python train.py --vocab_size=2048 --hidden_act="silu" --rope_theta=10000.0 --rope_fraction=0.5 --qk_norm=true --attn_scale=0.125 --parallel_block=false --init_std_down=0.00236 --beta1=0.9 --lr_head=0.00622 --batch_tokens=[32768, 65536, 131072] --max_seq_len=256 --dataset="wikipedia_en"
Each number is 128 + 32 x the weight over its row's rms, rounded and kept within 0 to 255. Layers, rows and columns count from 0. Numbers have three digits each. The size before them is the row's rms in percent of the matrix's.

# layer 7 attention query, 192x192, rms 0.0866, rows 87-120, columns 96-191
097:113155115147129095093141141116136139156107178093214136122145133200110128094147112145069130148185122151151190169184091100160122165071118157129105073124147130144174156143171138119133156114114147152106191106122168126149074101094119118144184116118140151044063180151096100152152115103187124141
100:064107127168143183152129137136140115141129158079180095109070173099109203107081136123121078111135097141153132129130108107161124151108174116189063122111170139134109112151147140135155135084082113115103198136113168140204172105103116171187157168157129171052077113090103150118116148098096164117
094:109147114125141170070135128098165085153117072174003109143112209140150075153134151143137101124163057131152131136111117182087124089134188149093139127122116154089097101093082110134125114098071100092127085169123114094163150160155120081143115152126163100105172091105143159132103152110123108119
094:115111121080096062136074120091182100112110093159140154122116110176169070125106150128143118099133130127133243090143172120155176140092094134123079188136150122103159092138086092074099109162153109101145093116106102169133110128144096098114099115092126089099199101098116121149162128137114131089
101:053172144108141099113113155138128095096090132099145144087134110152094119119140027116158114141135153135114172097132168111118128099145132146086078139142132137123138078217122105135134134137118135101102080154126131140074048142111079083163170107136093087108125126134132151123177130120147087181
100:202145169159079143097142139109140114123104174133195135107087103162081191111123128105098174137140154170116158147120130181129128165088094188153122091150077088154107135164180125127103089148082123149100183076085153131125063102105115141162129106099067205113169113096094112142093130154136143117
100:071133137129142090167135166094149195114132191103141129088112140083098100141116131132142125121099121121129077124042117147129164111100156088112131092145134147175140074156167099092084161135076109106114132184157144119157123067136029132140156065108073091177137116106167112132118126114092145133
102:191149127098116140144092147184110151093130145125086152145174136094117117132133126130125116095185146120157139094170125174112144117128060100136152100139121119081039038070122095131134145091135122118124113155117126185124106076124167068122120123106136168149133114142123201109212111172169130131
091:047158076137127099092123146108091107112151080135112094164163124079158162098105095140158190182166136147108102120139110073132144156148157131102133146130117095158169169172134130179167172093216129137158119116165131157130123140104156163119081166119137090089154124106132079163054156123156105111
097:150151107132124143102129072095120098167120168171106163125134154146178102147153143170130117148152087119102125193165127082158108106115164170097184065125125160122145148110140133105159162089103094150120112162046106093193147165100114115203148172141180125098107136112193106137038129075140162145
098:082102107145127097140151202120157168114139088100085197111071139062141074098133165150171123138111114080114119159085138165152131131147125090104116154075165107105117168056152132074116137106111128180108120174209089125126081129118103118091156157122110076124156054191149096122127139108136153107
099:145109113156107165112135097121146115140117120097189112141186047145142068109123163158141109127109141118130103105122126144135124151121092127133192177122127108187139159168148126105180157194176138135126132122151154181080146125101178139107184089090105120172104162144108169213086135144142112111
101:158139100137137133127091138128136088149195160100139093153154106104146100139135172097147106129134166155152127134190133101203141163094061093147088187129141099089144137081159142125126166094172112152186148092071117155162145155147116087114132127148146108049162159156106137117157161139115098131
095:065092121081074154052101076136147112142087174135110084160126125134199098103135105151132106108110080141115123152116126146101094143138117113073141146135198192166179173116128160131139135121084134118074152140149155156141169142146133107179144113125120080150076144118139151145116143087122120109
096:116119193116152136142102139104118181221159138132153136092100136123138066127143142136158072163149168121165171158154104131161091103131136150122132113092160151101179104150136105062124133138111162159101115141184092114104121144109089213098149195109138159135083141175160148090078101112075145134
102:194123143133187133122126162116159078165153092139104080176148151127122136166131176120121109150203085110185137127209117138193154141110096175165145113100096119082109181080101103159105127062145082145191156116113112144127128105155144146093100113159146159076204099099098111111219175137119122132
091:074113111109124154147132108119152108094030099110119066139100134097168118167109101123140083126110128123155112091154171165175203093133127107150131113153133104132122138147124145153154094175110117142130083132084223124109127131132121140190134111143115161149132100074129133196108114157102161139
094:177151144114102128080141146137128046062133114165034072141195148179138090172084128115179085156176110110176131102173117131147145099105093111160205130170146070104113125124096117169145131134115082149155089174073118167113108135156142095115074129108097089099221172104193136183094159136089084138
102:155147153118116058121144153136118122156082137179173168128160213194137117128149093130110144134180094160062162186159104114104137148139156180105167097087154143122135138076154185128086117062064144142128159112130133100111120083117090079161180132117163102107074145176139090125167135103173074168
097:120105109168081166099139103065146098141187136118157149114077097099162177096164119139100092130075104121099087126081078177032078137221146117130088161091149161123111140140120171143102120190090119098068066158138148103075132173144131114121158106115136086161133142141087157107090127063148136117
094:121138117116182111193114078102143114127124088104159133118064095138132113146143151128147101098141175155185167114139113140072134119081126084108134157147141110059128081122145085119154133091147130085180111073147095122139163126146086141097162160082164158135139151123156177138214112104155063112
100:038106115142103112120191175150089085169053136138204139127160183114103128103128099137109147099093136075108110153072139133075128135179122128193105162095216115103145143127079149081147104144142055130114140135087136108150103112161146177129116129120116134104075130129094117109117139139155110150
090:180167116129118152108089159164089180143148158144191171099137170157056123111153098116104153162100171161112152132096103131095132124174121151175130114128085131161116064160148104155136172137116129148148138086185107106106148139105057099131153150132120092152145175135110089121064128112133137125
092:149081107074107157116117082128150158179113146125132111182142094105120085161130155119183109163059154142147111157120104166104161119128093125112183096094134167158121101063126174128135145160107091104143167116084166140172130153181119063103120106187122115136142182175123114097177120167150111113
102:112110107119104169167156139136153108111153091095115069120102073082124075133073147131183063135073131114156082087092155116169144135113119107092145170119174118079122106122154151080182156105151126130107122178147154172117133125131158121130101143144096095121161107114136148160096129158064146122
095:118143104098081133175147096098072147120169122200135121152207117144113104129089143129122125144060141133132061127099145099078120140204128148163153151115129095148089105128067174096115124201138092107126109150127162159088157158185150114094111115108125076154180171119160128183104128125097094086
090:107138096138127116052133167041140118096181153123125103113112153105132132104123092104148127172128135102105074108147142128211182124141122114127054143140112083107143105192107130147115113119122122168147077104137097126134099103092104141143095152159077084074201122131047090159068161132093141135
092:177155155090160149157147089135110129125122135151107169082114083153183074126116167159165144130151075147163131114160155152177076081174113155123169134131175145090113115112124113128104171098092132120158151182147063105125092127135038121098140170124157135160111080137233137127096102083104157141
095:215091096149136064125167141128108139068163141122090160109171107185095147138110179126123112110147143090120117111152169113189110138087101110129101160172131093089164165094096098105109176138147165161151156089123126141110100139101134142098103087101083131137123102072153098140168109087141106143
089:028121081145154123129102142181073061059068040111128172140147157136128109116132110132118107117119139108137146072130135147177152090126181154148102173159117081118115110131122086151157138176115136157096091090127113119108122141047171144199112149082105098114140076065123135157081147128123113134
100:108154137120158141142129127153077144087140189098089134089120108138137091120148139137171119111103100066114141108154155105160100078121142063134086137103172123114107114172093072125143183129147148135114158169190030117150136099071089139104134153124072134103099108152209137106175129080162188135
097:160097134117151127083136076175138184163118173135108126168192124166073071144104165139185173157138107137094163146093113057106116151128088143104168119129126169180118149107170127136096168181186103111173187112150123108154157162156077061080099075173181104188075163177157111134178156148145136142
105:162212152075171139131092104182072090080153100139112070075148106197138153174161084122105129091088077152159123107134175170210093103112140113137165114151122153155118148185082104194127124175137167147155098105133101129070157098127125125156114100165086151188066096084137119137144129135137082136
097:123117141091115108101099139136134110072080110114134143027077129129198089137125097157165117112147114137142162052113176158187127099096153091115087213177128081084178108190084111124103146150120202148116069083117081117079120128083117137154105167108094116070163069080119106163126152101112131149
# layer 7 attention key, 192x192, rms 0.0812, rows 87-120, columns 96-191
101:169118147184097140140151107160155100113050139119098087129147129157087137137158099097135152116119123131092093115134140075086101174103091115146166169193127097134092148169123115107102120117191154108101198093116201137080129145148060118169137090135070127114081184100144109165118116114157145183
099:152151097131120111125105159152059113079111161128140150141170172150086180185138142114128139202138128183130132122161092136164162131083131150184175096118170086124133109136119175139155079063164120117172156166115139084134150088168120149152121081106160120097116142097097083108110117111073061157
105:142121095107115200070089086113054119173137128144119138115171121136105114086103120180074161108175163155178146116094126167120130155107105096085127100085119175159106121120178181138132127149134119177085110093128145092205136132133161108106080110154168161063138149180086121143178151189135137097
109:059112144089141096181080125089111114153077135115132147177177133068118176112138074104110136127116138129116103121087107166080143114126092120135102127181214143200120118135141064144116164141126145080081127099114129142115139137085123119106112111108159074149187086133138107113157134126106217123
112:152128144115099139109107135127167112112133098085138132117118090119036155105157140090165106108188151105148110106105076150103127155181120065093110096163144108161156162113142127091092137173157144164124138124182175160113128203100123119105141085093105132166108070117149138180121158164089150159
099:106143131165111137118140139131125184061084128132113114130123176137112091117183115119169145117099125125154083163095123146116135133195149153167069122184132129172068113105098060200069123081144149088148181107084128142132113077138065103095141102107109110155150124102111132166127092114137114100
102:118116114067071147137107174111120097116122157103158100093116110108118099089140111148131130171132139159096171140118107095102146141131158178155079095124105037195133149098062128152107132151090124177156107151161135095128130124119141168171169105147149106099152078132105208137072138145154141116
109:158077122123137172152133116102123143157151108085094159121078138110145059141127113136195119139131134112133112126117106154156096142106128147098096130120139090134126123099136100095136161139134122076146149138085139151190038137104130079117090097146183155153163121141205159125062149134177120169
109:141134135116145131090134091143118152145110096189097147120158159144138142158149126122153148074114093084121127118132169067186145136101134106140160124118092145092149121134086149117151165152132158195069108162099114093093174192131167134193157168160116190156098135127115087119107105093149142140
097:150125157139082204066113093132108089170136086193138105131135121168090119132146119152073165155180165112142133141141134099132115135081109152099158103125167120134122189158128135167117108109161121168106147142136162081134145132130147183145122141123075166108146181133119057097123073169146106108
104:107142131128115158096157169120104120158145091165105155123188119085172132119088098144137136158122117116108157076095140119105100136116158128137150171043068154153221104089121126165133155158046112158025133140172130140094130103121151160121160131092169135103143151132149142091145144092095157122
107:073105096133133125086146163103114099169104189151145119097115145171145122083117095197121126096078093180098118146115146090128135168152092142141137133145100172089131149085161141090093071182150130128134110090122128126110161135063097072166166147073044172118094146138133153140103144107168143145
094:160122154140090209126159125119190146169103163057130147130147134104144137122110176131180164129088096109120063112127122159208114146100116145138131166128113108106182113158123107081233164174176161130125100130144164155141107184052140091127151162166125093142097155123161128132142108123166168168
109:103106098144109089061100128107074093184124232175166096155135154172127208074121139139109090116159150158098186094123135119141117146072057146103169107130168090104131125118184191089122086145137136120121105172114158103183153100073095132136143113114108144102131149119092137129205120112114123177
091:107164138181098092153191171107155102117123110103132163109108125081129123126077136132118107146091141086131104077084129113159118126126138129133164070073091136134139169122195092168185168118067123170136181108207187136120091090158112149111139110128134193140074133125154145107150084116067127131
105:123122132128150190157171073146143181121133078104095154130120105063126110124110119137119189093121121151184112138087175096196146122123142087151103104123149170129091083181060174162188168120156151147124116102069107143119100123131194084098096146173140151076148136177148100154104142168182135173
096:102132080094105134109096107071082160107115143207133134131137092139089141135169159103097127163122152161136158168131098121100162106204092151136167119115115124168126105149116133131090138121098103115145123193085146066132134175069143141169098154102112108139172139152089052173077159135155113175
098:132152115084163115217133118099126130090130108156123136146122101109098122111163128142148153080124120111154148137124121170136137082170106140088087116124185152115094156082119139132158180123127150170113090131099156146146172169115177044137106187119130149159163101130122062191101110148171093151
098:181109115111106216144212093150166138182071101127082110112136112170094081091134101078162156117183139102153129135142129130077066130119139081110107144160154065116154176159088159096083128122081153143117144131130217179111127091159138156069093095156150138127065164120160129171152117148182114109
104:111154120164102072008116156147128089121117189113174092114158168139112151113113086137124040145095168123095161131100120135116101164078132156106190129103112143118128097116189162128089114116172154121132116101143124113159103086105115112125133120095074130133093151102112140133197155143088141087
098:111101133138064097172120141108108157188117146106109133079139113110079135172111136112158128084112093152081077139136100091119141208166139111119172155178152163123144112133171101107133177162146161094111155112098161127101075183134130150119115145156074174123072153120163113094158142142141121132
102:139185117141167168125156139139093092155121165125156129117153140173062144211133114130132057137139073093119108102095173147142178150064128093158141125163184143093138046133106188090118157162070107134097128132132125101101189081127087171130082147088115122096057096103137107102156166054125142112
094:168139093130084163104159187127160155164134086094155088103129150168111069152137151088183099127150114085137120139158111160121082130181160202139126119129048132131099153089115111078128157164139143188161166108127152127129050089149078129121197161181180115195120074141115145093113081134141115080
100:145090114165072157158158096151131114200163179079143111155076112084152181130109099181102085133094121100129075157109097154123110169108162147066164172191109085114115101119139138097109100116146153090163076097104119113105096095076125109117141118132124090109172122124117209098084155124170192159
103:105165166129111123151077135161064170162152143121113186105136138088150140145074140180115151145121112105108154097129096130169149112094084106152153151089070187094169078083140137138126149192057143131092069142182087098143182145094192151150159109067146095100139119149181132128103142098125154162
100:085126090072128087124145206092115091102076190151142123111110069122177098148130099144129110121053110083148126162137131189126094099124139152089135167130150152105114139094083123100103150171087127143114068111126086100111140136137133096145161196082168142156118092140132137127128108115138160074
111:118167111118148118062084156194107109104081109083152115139126123102075165093151178085186133121127137142106142162094167119143118110182103132137088080111139148143100149090107104168141132150152138132064078194164141141127075139105132138226184187155140109171148109110066124163103131153103163122
085:130137185101108121107204199136144090167123102172124231141117150106128142130100108146143163132174121115156103112099088124138089144123124188092080107094146140131176164076148148177160163105121101200092161136090134155134110146166193160139143142118115146181144163107115148110157117083140115128
106:075098152124164082223085167096193143047083119119158139130144130100158120113125148096143154115130092152191136145202123131103079085210088102150080150100144154127149168122128118149141152125166098123078108141123082131122167152116101122139136159090104115148085121141129084146143136092122127144
095:161152079113155067114117098123081113119134087183095094121196127173124081112151172123113100157148056166141128144150080147132140122186144127196140137103137139166142114107128149144096105149129118182065128165081135108107169142141105140108148120081148143085122159193116065134079099138131142116
092:125110149076199119114145201111198060149140081076151217121117157110132099099094143161159121138188107121131172121120104130181126146132132161115085092078147108133166134123111135123181096176185080161130100160143104152148104120143110139144145094083120170111115144129094175112107115112120092122
098:147089131137102173155146105147144078168197143105180107164138127147150181155098068190137132099163126126131075119092146141119119145080107162084080138198117064102109136102093154010149132160164165128179115070119101142131135142108111085108137153172152128131143108124097234100136164125144142146
104:126129107108221110115156151131180129156160139119130102135061128146123125068091174095121150089185144139137173153199119151080124123203130122111081067095144148159118136150153180096166065177139087156180088167107108159149108187147114109088161105115118149061092137111131116177147129175159062100
105:036132134104152079130080131067133133110108118137145111114128158118123150076130107071144116125183051159104122116127071158133150126220130151142073129103142132149165168103171108163134143160107130109067135171144139163138102132113123157158176121094143113140126134104118084186167116102104118124